config = dict(
    num_hidden_layers=15,
    hidden_size=160,
    num_attention_heads=2,
    num_key_value_heads=1,
    head_dim=64,
    intermediate_size=448,
    vocab_size=554,
    hidden_act='swiglu',
    norm='rmsnorm',
    norm_place='pre',
    norm_eps=1e-06,
    positions='rope',
    rope_theta=500000.0,
    rope_fraction=1.0,
    qk_norm=False,
    attn_scale=0.125,
    bias='none',
    tie_word_embeddings=True,
    parallel_block=False,
    init='normal',
    init_std_qkv=0.0339,
    init_std_o=0.0,
    init_std_up=0.0339,
    init_std_down=0.0,
    init_mimetic=0.5,
    optimizer='muon',
    learning_rate=0.00778,
    lr_mult_o=0.851,
    beta1=0.95,
    lr_head=0.00861,
    max_grad_norm=2.0,
    warmup_steps=200,
    schedule='wsd',
    decay_fraction=0.717,
    decay_shape='linear',
    final_lr_fraction=0.1,
    batch_tokens=32768,
    max_seq_len=1024,
    doc_mask=True,
    train_tokens=217500000,
    max_steps=6638,
    dataset='wikipedia_en',
)
Each number is 128 + 24 x the weight over its row's rms, rounded and kept within 0 to 255. Layers, rows and columns count from 0. Numbers have three digits each. The size before them is the row's rms in percent of the matrix's.

# layer 5 attention query, 128x160, rms 0.1, rows 26-63,89-127, columns 80-119
093:147150099158143101141093139081155126104120165110093102161142150104134118122133107106137075117149131094101140136120166112
091:133129145106152120095138127122155152106156094098135149074113123129134165112146140112184115096118137129149141101147143166
089:119121107149119130134127124130125113147114160102149152142132205105120124105115096095138070129138110096145130124124122155
089:117128090153141128087101156133178136102136152132108142152116141116096129116105144136150177099128109148113124126095083093
099:103159134138147120125124155140167099147154158162137086114105121151132146160163147138125096127118133116138121125124084101
099:134130085135126106162099134111122103137131150129127145100086148138121135118171147128103139114127139091109124164122154130
157:112147121094126087083127155108103168090155160116150166099113125147103113114125140085153129135123116165143139129145135159
099:111150126147108125120141155169108161149144119114186140128129113168083129159127151137094120111113134139120131071158158126
097:146096141120105122152123092140120073104140172111103116153120156138141170139081174136105113128151164128150146135132110071
087:141168149145132130149111146104123178091165087107157146126131114132140121111172158135129134120094121155137130103123174136
095:135166135126114101149156153130087191146138095137144138097123098131129148096113119151157127137163114145132107112122169143
089:134130122099133141112116145125100102128165164089119093138138139127169132135085118128122107143155107124130140174144081079
083:079134096091084120150089146116176146162120145100105144108129152126121125134127157135170173113095164116165083131144087131
095:131111194081177111132136146141117103149123102099104134115158171161154135130126128143076132162146110103167136110143156125
088:143170123107135130173118148139169126094126134193147148131140127111128125131114144163106132154132101114139080117146103109
104:140117133127106174106151120158115125124098137114161100154148120145112166118122096135116117110133146164098127099085101177
093:157138125129150129117112090107139089114111116142153115138144130137143117123075130153112119099152094117136152148118134108
090:114150138110118110138162150111150139130123141145122135125112101079160128130121133080095106123139165117137117148108153121
093:102147133136168125131118100121173143150135144163123158121154135139141135130116127127117120134121123142138104181097162109
095:106121133153139129121109126145130126125112104121106156158152133116102161131106151108089136192171158146166120150145106156
097:122122128133135133153135114131069131106111131130127173114126174117140107155110113171116130114118121135134143108145145075
100:103126149083163132090186114153135153129101100149143111121127118117135097147170148151151112155085120117129128116177146141
090:144133140123149080173110142105126097106146161133151094145141147079158194118099117134111118144150110104134146105144160063
093:083103104127120093096109146157125138093132134132117055125089093126147147111091099126089114131105109121125135142160131143
089:133159170128094152134085144138129136129113114168161151134180133112121107152162134161101141111133111128111139159144120183
097:114106145140174105132096141172139110115107089126143151125105149167129118110095117103103160115109104070120102112151164129
088:100137164141171137158142103132125143151114106121149101133137111135117136089042128101138128169127158144124152112134128099
093:143065126133127133080102109103139160130120125113091147135150140076130110122201137101160129128126136139152152124162117123
094:113136078116140105123104107114159139132145077090128159150181095109114143107094126133151119112145106110149139142167145103
094:145163143154105126101118132117114112145116155163120177087148153074144149101117182157143146123103126170166125162121115103
099:108143120143172151164100148116108115137103124115145105114136096141091144123091160143134115112131087101110117151145167089
093:082148157170145143114087128111134110127092095109137077114146101135124164163135163133144125145131152117119152154132167149
096:125198104143127133120183134143124102133104185134147125092120122138125149134100092129123084114079113119120144114122157103
098:096112164110121160120105143138126162117126141146091184144137129199155153150100141152095149114132115087137151127095127145
097:129162172103148135145113128091147133127137146092112093162115120134079170139136122106126128133127146128127166108170176127
097:118145127117093135089154141111113132132092107140071157134113115140107170138154192121115120113100150136130111079140178166
087:151119123128152151141107122158107141161133104152123150126143144131121121176110153101082138159106114112144124140160169166
082:119118109152132134110112149134128115214120116111152115115120111094150112119121146114146088117141116164143128150132115122
106:157087149152149119137130147116067125163161099102149117104090127105143145091121087160120144129138153124105121108114127128
111:129151117117114094092142103123166121134109111134106082167125137135141183132102156120130098105142100140081127160127104118
105:120139149121134143110135120088093122109081089130124102131150135136102128114103102143151165161151117142114171111112140171
117:126131159128106116145163148161110134110137140134146137121121162108149138137137119121139125085108148125086109073094117120
110:134158070137120112168113132146152158142116180136107150145104145128101084112121168083144091126100154109121150134112109170
120:128127165132118120095172121188118130100131152146138142130142141161122138115132102160108130111131117104129151105144094167
110:158139106120135121151119146119141095165083123157093094122113153126155105133136112092109103143135139111134111155136086120
068:138158121143113088134118138082066140128162118100139110130154108112103101121121106090118154134105135130121118119083117141
113:078075147144110124130095147129129147123156119114107124164102132101152090151150138119136128133116140116125110134133137154
097:124090121124162134150137115144108109181084167105129120131113152148136105108078145145104108124171135136133109152147129099
096:102139111163136129117159146138109117107144125118158148097157125143132146147117168125118129130111125143092115107128141180
092:142152106158142079139165139139123178131105132178157151137128128136124169141109080148141098097064113101125140117142124179
100:139108139142119114109127085123097120136105081173123126169152147093155097149109125111142100131065127080124124116075090102
097:128148179099158119099158171121152118174114097124125136170116118124125182151143120099135133148128151165118142119110128133
113:118074130106142148156106124119145128092144138195116179072122117070169114129105139127137139149134103093127106139132103106
105:117155099149054161142134105149126141165125145154084125128105126099133092131144163157118102142142115150141176124145137061
108:154085129123125111099166126142107151121100156158098111152156116133126136107157127101142112159115140133137107154114134142
100:159115134116138123169115136076130147149117184088081105122176132104126133144159106105115151084167138149139127149135146125
109:122141131135119118168141103109143114160130099135120113133133120093190118152093163099111081124150139137145108106136089151
100:087130140129149151093120133120156102084118147144080101170150125151112122168136070137102143106112109117091117160114131129
117:121136105126164111110145110099167146145133116100123087195128105127106138131059094131103075163100141126146110171146118126
100:116083111143143149182144138136103105127099110090136155135141143101151112120134106168122136121140142121063130099139141127
103:149094161087119106126145115144099156107123127144120132156148102134134116153092147101113136128103158133117148175134151129
106:134127177098085128125143105126118135098139154121102103088129145103136142154156146146111140089160127103142132134111123135
108:146112177152107146074111114082103124163166126146090113103104112095129122125078146129086128112108086151120156128136091185
109:107144186133126150111105110162098102157132162135138132132110131178133127108174107151170151114128116146150103091121129166
114:142175116099130106137118158149117115077156146157110139112158130125139116138044124105142118105109085134116110091099140120
104:136115143113161176121106111151173128150153147172105142148099101133152141111182108114150176160123136108126170127157152142
097:143136150129135109122125137141146174119121143163135153102143125179118144106131105100142135114102096159110117106166112097
104:140160101116157095073130175156164127094119149154105135140145156105146134126137088135128145127113125133157129131122151134
108:120115140131104146144146143122091119117139177132141142142129152104141139136114124090177122109111097147090133130113110134
106:079098137111126117168091100110145124128112158116136072135132133117154118182102167126147128138142078098132099202089134142
120:137129126121097164117167148148151167147130171170079150100170124173124114119117103114169141118114134173087147137105145105
118:127101136109114151194113187125079153090139109166137102103133144099151172129117135081162118118114162089120129133095137112
104:126144178129092130140133132111082134129091079092137138100145109129110101121153173152125152100118131095126118110165130116
111:173133180106082137142094134127112162096095089131124101173102121116138134140139130131131112124108141128128125123182148089
098:082065121136113111130121129088110131123133135138142115135129138137146132103168102146114169157119117102065157071111100158
117:129134116104086134147134132127151104119111117101123136116131095122191129100113112103114145073140152104113132143095174096
108:131098156124113081130099117100145173128172172089136116157131111139130152134164140150136082067135114165158144112103104082
# layer 5 attention key, 64x160, rms 0.112, rows 25-63, columns 80-119
096:151161102124144101114121159139135091123118126149096114166072142141129104148098110123155115142134144087134114142084105130
104:158169134130096118198154169128173098121167112147122123143106150146135112132165154130101124122130136161124103136181157129
094:163107106134133133123198128130093140140172131108129100124109126132133157173138129175134095101130125125127130096130105108
117:120135105141166136109153115127128101141123168152141130094110117145127097127123093137146126120077122133094142107071123160
102:145137150106111161148161124122108139128099144187137190165103163155140131131160111200109112149129121125089114150125107090
112:164125113127164163142108141149116134155120111142107135137158149089105152109097131096148098120121105134115128134129135161
107:140118122125085079128133155141128155135136087141137127149145119103137128132103192115141121101155141126131152115128134108
071:083118154121132112081107136093133122108143142167134121079181125111139117127148131105126155145111101159121125083101165128
102:156163104122141093095109086110123146104149104119144086154146108137142127144107099131162124140119107122133137111113160109
101:132160103124129149164092135138128142105157092163107128142088115109157125141129078165122103118112127089122133114148141132
097:079108088126148118147119113137101097170102090158119115090149114108141148105122145116135142109097121178142135083147185137
099:089078146098166105106090111111157145079108089117122171113167134090151125092102137113141149160127155145114134066092128142
101:181144128106128142126121146155119141161132131132150108129140153107116099146134145158146144113133141119135122103124171120
098:146108106142153165127111147165111144168146119138147085141130118149119146121108133150126101148157077178130142188153155148
114:110164130149187158120106091108109101136174145131144174111127140126134122129115128161107105114138147092120126167090109111
103:126090163126093171099099150165099116107119150125095121128132113160100151143164135145117125145157118131124137163174115146
103:166157119126147114127121137141146158113126134142140103112130135146115089132111108120122132102153149116154114072138098123
098:115146112171120125150137160153169076128141113130119104088094164136120123171155113167109104115092137152148147109169139092
092:100113115102158149147161158119123125115096106112130132165133140138142095130135173154087083111174144117087163143148102129
097:104135125182090094139185134155089121109134116151134173113114123140169126107107128098150120147135136125108123067142097149
111:125113139120153116114179141093104130104127168149170088113151113182121135139138144106119156159144144151132166153136095143
102:143141101135154148168109125122145128133176132142087143104118123092166158132100111123127172167133117140122125129128125126
107:156119105164100150152105138109116141117137129116084110166113118116134128118135096145129125103121146104144131148117093129
086:111131087149151110154094126148112118110126076169117135171155144128149109123161137149109155136114147133068119158103108132
097:117121126076103131159103134157154128106091110121157157108131122155199141116086145132176142137154095121186115158110117148
100:135133151108094145112155143153080139129126093113119110115107142135142113126156097110095129061134148135117142115132134131
102:153114084103134100083163109132125125143107141177118134136102144117152149150115139170141099128121156134128127149138104105
097:071102117113110132129139114082167116098127100127110132114150182089146109109102136134108151114155114114131128108119123096
101:125120124126078105177147129127144083100156119100150103173119124112115180167158082161111138169180145110071135136117119120
101:132177097165153157179110153144158136131128137170159102120126133116096120140118178137125116137163149129134126105090094130
107:157141139125085160132094138186142132096118124053121148107102151171131145128152074124115070110157116149120156112154142077
097:112099111099138145120124105124109135127128108133095163156166114148137102130178112134130155111140117128134113088095109139
099:152105159099142073095082128091124133120166105129147138103104122161142145120117161098106160096106145145113116166161143078
109:112131111160186133093124071116138139172113106155106154169147129138160119141171150137124110104133135169129137151078155144
093:140143131154190101115129116140096127171142171125142117103121168076114146094152070111127151162151132118126123175128115130
107:129113092139105089107137123142161136122122091166120146138166148138111112126161131137085129190134132155134108125109075129
094:111101159129135144132096135161128083112150117071109102144113161102136137164117103127110161119119122163178114166106130164
101:119140158182173111121117091062160135137126124171083099126094113087171135135162172141179101117110123169157117146062161114
100:146139145113128106137145130142112125115108089163076155099096115104139123140148143125136170074151108092117127123092126103
# layer 5 attention value, 64x160, rms 0.129, rows 0-63, columns 80-119
094:149158092141133146114145165110091138176103133112148165148095113107093120145181080150125161072107172102126120097112156157
101:111143100170115152111105117102144147127140154139120125155122096138125103120080113110116159140087133141111136117152137160
098:118166138155142114160135117124132102074147122151149105093147133131137112170117133101110105142100150116117153123107061149
100:108110118114157153139086073157089115128139109156123153093138160094129139125099103130145119111139110126139114113115119134
092:113152110104120090130149123117124123139160108140104145114131162089121112129119121137154112150080130146143173134138132136
105:118106109077150084151125125121097150121084108150151106144148152132132147119134115109130144122144152154137179132095125104
094:112157092144139120117126154116122109103179149089138112123143124141101075139086102114133121108120138109100133181142133128
103:109116121111083116133152102180139132075137105111140132133092121095117176161132125129127184117095118137117167149130080114
092:135118157150144104163135137080139114097112103112100118115146164098132101115155167171096120115114110124171093103111162111
105:144146129066088125131126164117169127120150155115145154172142118165128173125098116127158123114159107097136140161148120089
096:104125120163136130141134127100154113175149102129137165126121123180151128131133096096099161130102142114170154113170114127
104:119150110141140126169109132097120113141130166119121145112151175142150129087137141135160161181125073117123134120114153123
100:118129129154125106104148153118134119128165136124100101119072113120127178154107128112112141174147143144108171125118151132
108:160117081081172153138111089106125097142113106157128152112076146081141121129117073110118145131103152143142135141141123116
104:159158151102141158108143093109090118117131140156084139167154143102132142157091154150106124119134137144129120122130127124
096:141078139153127145089120122131106088121125115079132137187106131121093093138140114095174147138073118157146123135146142099
099:120098146140173087149135160146126189134136125117124157176107124093057144099141149134149119135161124148131068113147152094
102:124120140151107144154134121121150155123097134092146143159133144130121145151072147131155118129114108139122129118100101167
099:130089147074152143107157133140185136152173154155118083170084113119082145139109174120159058132104120067155135155131160144
103:102125104110160111161125124091121119128118139158106111106131110107137131153161105140116134091156082128153133127162116203
090:133134150096099127147121165128138135099130121111139104134110140117188148156144123115118110152118101154142157164144106132
097:125140137100118163149130133135112146153139150132158136121107160144164117114084173114175116175165158088085091103100142125
103:138072124184150112149134151101159187126092106131101154137095125143152113192151133107110153112164083118099100124091132126
100:139109129077135135093124111117125109129125136088143128090141150090097127103115124168159129164137157084138103122102115157
099:108072146100143169143146086121162126137091155121119112152178163130114104109145093132141126117155136097096185119107167124
094:152143117135142103076129138165135143140091145092092131172135132128118146149113097125139145171141141124114142098130172104
108:114146147117113124124117136149135147168152138112133154168122144118126117136141159117112078163137132103136163090098151137
106:103132152160111099091117123131092110151116126127128058118144110166170113112138156095141171117130058133140127146105160139
106:142126184131137103108133105115135155092142137141143108131122156107123095164147092133112140142127087147154101118122105143
105:110122120100099120113119136090127139105131097110169121162129138104091130117175113151126133076147140129142129136099128115
099:115115112148080115166094101143102121160162070166127139067121119141118119118142146154168101095112095126124109123141139137
100:086142095119147159087117135125168117088091076144103084112089125106133069135137161117138089076110126139126145132126156121
094:171149110123125124130113171167159099148143148157121134124140125134150144147114138113167173097140117157105145128156123146
096:130173128157103080131141116115138091112092143165153146157112129111145177135152142110138119147149148151125108120138131099
095:137127102138130086084106144135110089147117129112135123130133182093152129164155126120143120113137124128075137092098111153
104:153119088140142109136141144114087128065106108077151117104159120135137155152137138154088103145080113099168121093118135095
097:143108188129160145130142146168099128131169090173149142107123105124104101131133147127171120124143125120104186136189135124
105:134108106122125094124191153142110154089123132090129106137126144110114089134125144116170146141128124114123116112127064144
097:101133117120103154127189129105150140156139158170180106159102123127090093148144176120145133089144110100106124074148168078
104:165075144161145133115110160120137100171118150148138134148106098109131148137083138138135145130138110161149120135145127170
105:128100119137160140124173159121137154134098168113131074133155144126104149143115127108137150142124119126085125189143188141
088:117114155110115127122139087115096147125073088114155152114117111092109148134151093078126107126136157141118061095119133110
096:143137122153124118098150122135147118130154116167141143136129180141113094133110127111123115111135106113106144124118127129
097:134140165111134140121156120081103100134132096129133107125134106113123123141143123146128157140128076115110127109117102135
100:111151099132131136102159133131135171106137125122124165099145172121147126159111112168138133106124122140085133144106103130
098:130132144147111129144130151119112160078140128119159101124132110127136059108147171135165164163151164167137125161106139166
101:105117058145133162142127134113125141110139127156081118135129119100141114144147097147136106188099118137109142121139135105
103:125127118127130121119123104160100123161108119175098129111141104119126136125171123129104089124129151158123154143116086093
097:165144083136153132174192109105136135152122125161101115130154089177133111132146083122123101100123136124117146123135120107
099:135124155170107103144077133137147119094101169145135133135118139092133093093122114134147124148142116147130139112089128112
101:113115136066132158143128065090149086145147151096143137138141110128137111123073122126093142125156092130144074120136139120
095:125092102075111194110147163131117153132167104118116112138125106159139139165115078134107079177142116161110121079103097091
101:156135193103128172113105132134148109153157143136104161125126104126110131132157159128142129106120126131106114083169088135
100:119099116122146146147155139091154172126140117141110134079105132112089115100137116110165143146101124117114160115095132105
102:126129158140095124108141144128130080136131142120119132106109163116141151118134078137135132110125149093136128120148178150
104:099149155112120157118147088125126117112160139152158146097153135094155128107110096143149134149127121118120083151152148105
104:109115148121100128134127104137085116159161148143117112143149147153130097133135130135131100106110124131139129175122106128
103:107129119124124105130083129149111135200087132122117137090097155100096140110099147156111169161106135157097110133120119094
101:119138136140141105186086140179084151143192132125150134143137121106093104149093140132123142120095136117147128115154163136
103:132120149123105107097117139162184168107168145126084095104116163122153117145158113103096139108101138185132103068104111116
097:114125131191106149131137146152088127136137169156153120105142098139108123138128091105157083139136140133132085129129159146
102:146162105126123149169118111069151126113127144116146105121106136162165141139118106155141154161133064141102108124123125133
103:095111143130114177165147116183162134108141139105109153161064132118075120113121138158076150148139106110152157133133171098
103:141108140099136127105127182123116145164135169120131156117147154203105140128123123135140133130128155109164155121118093119
# layer 5 attention output (transposed), 128x160, rms 0.101, rows 0-127, columns 80-119
100:117166147119078133132132124111141129115158140131116176158083119168108130131111110108126123124114139156099143097156137114
108:164078104083117099124171136126102149090145175137094150105095161108149117106122108150096155124156155132154140128079124134
094:121082107123110126130144098167119079146131159101114110132115168093126120131167122162132147107120104116145146086115120140
102:146134142181146139119179152139187172112129108118135139152127124124101101093174109130132148088140171139139124134107159141
098:126146175148115130140128064121077144140109096097143143090145109134079120127167156109146143159108133169101118149122166148
098:127120125125101146086121078142095111138145161128134149121183112173145116133114155148116097082133110140120145130097170072
097:178141137158112116128119119137159143145088104129151130102120092048109125131152163163163123148112106117104182148123119105
103:130145144148167083142119134157092137171171072172111081072126078142132132122111138123111158134128159123109081117132142119
095:148101091135157090159116096155105116128097169109186142171076121157118104168128162119122092148122116082101122151132126087
106:074148135110140112134148150113128148134126131165118122141169109111123152104114156138152158114138130113137161129150086096
101:175134121184118107091121178143123155122156119155146117155133133156118093071169146147146143110114133099106093129085174096
106:140107150142124178097124116163128115117133155118151158094117137145118117148157107150160105149093121144159105121143131142
110:099134099156145121145145081104136136130121160127160135112110145104117134083073117161105134097125089134165069111110177102
109:102156134108119081193151159169136099110085079120102089150128112149118139121136121119159152129171121106125109167120174169
105:121125111137129114130124135143128121142108087128089100158129094142128160108071167117128145096084111116125095179122156159
101:132128112129146140135127131125125055132145152088146099132096158171129159121142131123119086106117115129123130175078078082
099:097122078102144126108079143132132098165138122146182114125139140125143119130060098125143147164149124105120132142117141161
108:162096136148134151113151132153131129114124099092104111113137140154106118157151111158095102119168178119120070119094159105
100:134104092172131117133147114110079109187179124106110095142139125143152100096131115102132147131127155141143093138115100155
092:082138132131111131092167091113121124095124102161139146117102130145139115172138154142112131161112128187089174126155120154
098:095152141106125127191134141157104148098175133159156106136118140129133104100094115146139156148178127111083095137143150103
099:120105093133119138097126088095113128115106068114154141129112104075155130139120133149102144065098148118146104151156116125
103:171132121113177143144124117131118157102115162114139111090140171154152107110097146141060133122164118120137095162129098084
104:117111122126166122112125113131093168136115141148126149127136126121135190112165137059172160146108144145156130128134120135
106:125086112108118156140125105105111146141148131129099156100179166109132142090098133105114112112152153132082119110125103109
101:169122099139155138162160089134206095157132107131145108115110075116154130118095129141126102085138137125133114145162119120
107:131112145138118121118103111123080151117150103087138159148173142131130154135105139094119136133119172168112161149157123167
109:208103095092134118112158153126128156062134132110108150120091149119156134134109134159130148135117113106128102103174115124
114:157138124132128118116110172141135106090131142144150092118096098191127133130131119119135098150140163123122127117139120138
111:116134141117141154141139120110125108153136152070174127158120103182126130160181178115116133142155146120137109130109143136
100:099151133173126103156134135142126130100130119147112133132085109133157129137200144069166187142126151135085144142144145098
108:088126141154095121098112135152112113154107190109092117166134142122104133170173096123096083117081162145133121167139126104
099:102172104151170132164126130163098141117126096091162109163160097103112101111166088182126136119169117132138127155090117145
107:112108127120103136112133096110085136149143138110140152119131108126133100117150109165167158095119087074132114133084128101
091:112134154137135145171098161117096105125070075101097109133143145140101115139128124117138114119127144144134098096170164143
110:154119139145143120143170124140116154116140150134127102147120167134136108103106136085145135143116113119131148152075179097
095:139145126108132130103169116114087115105117125128112153148142108094077140103101129122092159113136128126131133133107128162
103:109149116133116158116119119159079139153144153198115100107129128136133111136131156147118127125125107118139110147123138122
101:100181123136118114125133128128140145092154090159090139088170109123124115106143138138157134159112131118114123133111124155
107:126148125137130130126160114055124106142125094146159147125147119143124140129148119111132152102092111085119126105106138129
102:091131102158123116146108157100116127123093141170140118151178142139130127135116163155103119161103120090130082110128126137
095:118131160158146141101152128125164086129128163096091090152135137149124156107079118090128138114125143116151170098187112167
099:147126145153151150164120131121118126104106198134171168130122144108073130114110095158156140096094126157126097128097128155
104:173169131139080182126106142133134135158138168131107140175140136094159141163174116148140110163109131086097135106134107165
101:166140102115159097132102082162106163146114088157133113111104116167091109133129157147138110122114149099107110088140142138
102:097138169112151140101121103124098124104137100126081103118157115137141140149125137147118155122145109112150150093148133154
098:116140183104101128098140117147118156117152128125112106113142144132160131117124130091132116152173118126121155134101158068
108:155081099128188117143163128112171103130103124132127120187148123130078146132133141103132138134136147084122132129169141096
093:176137142135125147120123102111127121098121115114133142171138097158127156099161123139101057124151145126143112124097143141
099:100104119114155113118093136135155150140093154110127125134109116123151128114109126181090157135115122113129142179143141109
115:146103123151092125117113122110166108118136131113155088104142143123151127162156174129141127123136137120119138121102084189
104:111134177121141137146125155140136092080114146112096126126149141114123159140134104111126153134120143129139070100133140133
110:191118142080144131138163116122112114132141156128133156152154122145119151127158154085109125126113138083115108140101142147
102:095116089133082109138132157117168108107131120143128163162142150134151130139138086116111108155094149130149110119103144144
105:105125096128135098125123158153139142130145139104112099163151164108106093136125145143219133141181136112132153151122134082
103:140138123137131145114174122134158107114143144117175138112113128075143113139106153146134166155134139137093111164131072128
111:148132162124092110129110120123106138121137113150134105126162096135152114135123147170155103146154142075153129200128116158
102:112119141146116148106124122121086133072116119090135127152131114172108117103117131145103106100152157139174108158096165138
108:173141138150151093106097105094124144148144124156153149120144146135143133090121093131125102176157129137151100139123133125
100:142108159152122134118184140142100126103132124144168093109130179089136134142156163120125094140145129150161126144149156133
098:145161084137114134170122169139133146100135105112087148161106128143160162110103102110121115118179138096125099107149111152
113:133106143087134140133146132128162102078139034153122099112095108111122116133112106124163175102092132101138121133150093147
107:094096120121126093126107132149145151122135133152126116079135138136112128118146121167128123109153115144133122109127138101
113:100120144130127123137147136144099134130145130169093123065138134163132149132133130122149104136122109136130091128126146108
095:135149189094134167136122164128130143139106101127112144135152134108155124129135114122105172143089141099125122126120118086
094:099134161137100168115102134135109095157172098118130139094107112167115131132097089156166082088153086145129148141109123135
098:119098162136107141117105131140132170112146105085137149123141137128119133129108113164179116143171114128134107145125137137
095:121151137105086171149082175153134161150104114104128138121111139195121148130139122117103123135124167083142128097105156115
090:110078138152089172088117164167086126112157150111141138129143160138149159181128122120075113132095110072163111130063117108
103:144120141155145117152147144099098122114161127121112118102150095123121133126145116134093104104115146156098163142136135145
089:102147096147169114126125144125128131152169158155138150162136127147160155080151122081104128112145132097118114128099143119
097:118163187117105153140137154115141134126165161139144143139175139115161138113120176099133132110148113086119098111099158152
089:092112115109141164062154116139119107114160126149125138129182163114120151116111119161130159156105104191123156185154089170
104:158153119182166107144111119111093143167162088136132140142135135179104085116160114113113098170069133110159134107113110159
098:114154097141077129111175119123111151123094177120078117098145150101137128118094135097127076144133116135158106178142092153
095:089110136115118091143135137087144090120146125123086115120182155092099137155110118116087130157139137101092149112123145125
099:102115106085086127108093139132106119091143130129148119153133102148113139109127129116122172112103164089136111115095085131
095:100088105118139147100117157158121134106165134096092142174129128141150106122125089079150077158125125124146168126108089095
104:151149139102094136108139134152180099130111097130072123149114122138125112124167150111155109109138132089178135076163094132
094:135088140141135112134116131083160168133140174150112111126175062113149122102092141103075144118165143104120125156115107151
102:118119148146127122109188121136127130123115119137124133109119086112123155156124169092089103102081110112148131106118103149
093:131148123124148132145117170089126159113144122166130123085141122118138110072144118063135133156087117129144159142129083147
102:131129143108128140153105104126150161115095146158138108106082144087133163155128151112105158134156128106124079143135161149
111:156126168154097119119133136158061096135092119084162083118127152142126114079109112104138135138121136113170105086155141125
087:146126115087071148115126105163129127124123099099127146091140087135126123129109171124109131111107142097154162071084142147
096:113140124129126105122158132152114086164093143087106109124152108133117123140162150122134109113119097166115159129155137101
101:079122130085107105107153113109134081101140123103131127124136104122142162127125120101152166143130134098123104129152156130
093:122096105128106147118155139124087100129078125142131138128143086077127135156115112139131091104113074139072153120099123132
101:135122113127130148137105135119185105089094109123111144127103088152150142161184167163090152088130156154121155159099124091
096:105138102079133110158123157134100143098120159132125189119128160140116128164148157140103166138117163127109105140126141122
108:119099110143129174131130133141132143114157095153117108079091127161097135140130121159127147178089131139126101090100147113
096:131156118143126156148122102131078081081145099127168133120131137122097100100125102147098141125155161134089129105107128183
094:124116137126115137109153156124182146157118087092120151097118108160132161128079174115140079118144148125143096152173120115
097:128094121121148114139141136164126125124134133170092114115118124142133124099134142142113115165137124110157139162162108149
088:136160153103155125086132107090110110107142150130145129109148147130100127128093120182114119158134094155135127124161153077
090:149146090124172134104155156159157133109139124145131142143110190168082118116121170094119133131173105105134098084138105130
092:160098116098135105152141126109114117169142152148131144163102123150135137117063128145129136137116089122122111088122101108
090:132146127127111148128097145112126160146124127105117116086137119125159116159134120131169102151115179153140170107158098137
100:144112128131094114163131064114127115138138129131134079159124086134128124146130118129086175107103118158119168114128119056
099:088105084114103100120128128131144082126138133126096147075107122133147100120132123127114125136155187107134087150123110164
098:089133087144099159145100122149119128135098120178136120143132150108129133133132122129108101113098130095147080125152095105
100:156135146143107126136149121084178156156137141041152165107125118150152145158142111131159132104141125136137165141141121142
094:153118139163121154140094128110104097123133115103112120118112115069151143126111131097078129131142125139148115120110157162
100:131092064112141123183105143188114122087133148122103130117145145142149091113119146141143125095125177127128130105153113109
107:161122113094106113140085116159115079157139098111080187125139103112093124122135075069110134139119126115093152120145098149
090:135119121126115106135136127138141132143138142118122146105115125113156127172128118136112109157129082120114118122139143095
099:127161101116123159121125149109150108095164110050142134124112153144149162129123140115123152167114109120143144152103120123
089:113082127131147145130133100129142150160108130107120133132169116116139148094122149120134129142094139141134152160092132119
103:111087150147134110146155129103126079133103121112163114147123109151156143120142118175118148130118147122145106143130141167
097:123149124122109121157135114123162106135184178104166181132075123127106160112061093133112124127113103130134136126154134123
101:120110108181127124131086138156136094138134113143166177118120141149135169110166115141139113079096143098152115145144088122
095:104178164095111130103157145160120140093142167105127141099141140105150148131136137136148124150112121106078113102102144135
101:125098113074142109142127116128127126098066143127152114113128141165131131128142146132138162142100161123091116152156097138
097:144162137149118171154133104119091121131121128128146174130156132173072156171135124142107127153144137141126114115108105169
100:106107102152117140163097099115114136108115079134092155133110122126140108151122147108141145117150132123097113123097190117
095:184150118126130121122099121110166142176128089133174146104124117141116114143145125129109099090122119105114155141073120144
087:077119084161158095166131098120128145128078152105138085124090108133146142123113125116134158138174139137153130160076090164
098:120147159150135139092093128086130094143154135110151091119142171164117155129106131145123161146153105139118116159148124122
091:151155175148156100120087112104099151111077104128143176110152157124087090119153154143119120152139101135107119146142077160
097:126152160136171094154099155135109107119126106175103161140136114115133141130147099121128130135168171153091131078115141146
094:131133090166170140128118091155167108165103118125077150107137131112124135105132197099124148129114103137183127101138146099
099:164136165095145124144126117125148128150157147105125151157162113119125164132100125121155121131098119124136121100147139153
089:112121071100100108119132132144126111120126120144093115145078118109116167093113141079149126155116128117096157159102170120
109:127116108148109161120113099107136131123112123082138164109162141096076125120079162144128123129123120072136114172116141168
091:124141116143118124098151104143168128127109154148139156161124146124156140128106128138145141139097144162165125112091146116
097:109102090142090118121137048137109131176128122081143120151155100164126122118126105137109092118119170130080141113153102127
095:158136127105161122107134139114103116126133126126142098133101119119129153161104130110136111157137157129137112126132088183
091:126074083145124143170076113173095143102127076114144137143100142086170117125171116112129122151104117086107118071118142134
# layer 5 MLP gate, 448x160, rms 0.134, rows 0-8, columns 80-119
093:103136143104161099126071144127113167158130170153130146131172121119155106157124115181125101155133078130109145126137127155
107:133152091121100122138127164108107117105148116108115144106190119130121141149121099105102167147138148121136110122115143187
097:123137080156114123107137100099158133140097107077139154136130174128115154120116153100113089148135092108105118142110128127
094:108184121125114086163097133133117159105161117136147132125117115126110137112149112116128117132179136113146084136087127124
103:095146131134156129146111151107157138103087071095138123146156120139108165135097108149185106177124089133138165104112143124
101:107131126131130154096104150136118147137122143126138144112157160136082123144110125141129148154167146131116116162115164165
098:098149107126121101091139102124098150142123111126131127088136109141132110107097154096091132118116137148136109117113120106
108:131140130103133158131111085116091109152138150125140132084128154139106122121144148148124126108113109081158105157139073173
102:105142130142097146096102089158121130102123156121191153130159143116125132158170081138135136105126138145132107087143135133
# layer 5 MLP up, 448x160, rms 0.135, rows 0-8, columns 80-119
100:131099117128152100147142137146149126118100117130159110115145117125156192131121144142161090138136162151142119130134155109
104:136157116122088136126173114136157118108097141125129168145151056149177153134105116120136139119085114126122123147145106133
099:062142114106123098184123133131157157160139127106159130109110107114182123122104121118145175114106111082166145148156104123
095:162141103149145147141146166094136116139150142087126125096103128074166139153168151133159160115093130163142133134146143141
108:110156141175113151167115157129110123128143100137128173137122166123181158113110129122155186093160149156104065138138135139
103:101110156111128107128156138125161111108102087137107143146114138096152149136137136117145176095125116136160150076145113115
100:152129142147132141137119148121136146142078132131085130158136103111129129165128151140102128143125122095105217107109127116
098:100146139144188130142081114166152122116128112124104111116105124127058139123154115122159129152097167154119096135108158127
102:133108128139104105071133096131165129130118137174128166158109131107074137123120129128157119149121101100134130136108145189
# layer 5 MLP down (transposed), 448x160, rms 0.0453, rows 0-7, columns 80-119
098:133146126145138097088142106110150118136139150123159125153126127111106128137141140134108102153191138177139105146151118128
112:114104106132123152107151152137125124141134139146138148095099098113104150101110133115096130120147084130154137104129138091
099:128102108163148121161110119123093174110139131115105088152151129153125153121076121143098136142073159120130144095144147130
103:110120113139125103153145164089089139114164169118150111130124107112082089135128130083156141115147107092126118142157130141
098:106103102118135127162082131112140123100125096159118100098160094112088095111102128150165158122130143092115131151111130122
105:104096134099155134113162129134121138091148113131176126113138161092122143114126134145156166081177124092109120128113153132
101:108102135102132065108111078152170123106143120150153115138098123125119131162087178140101106149147101143135148135100150143
102:141137183167137158140128095103114142129112119134088117148109114176112160137137089130119130140140099125144157155154142169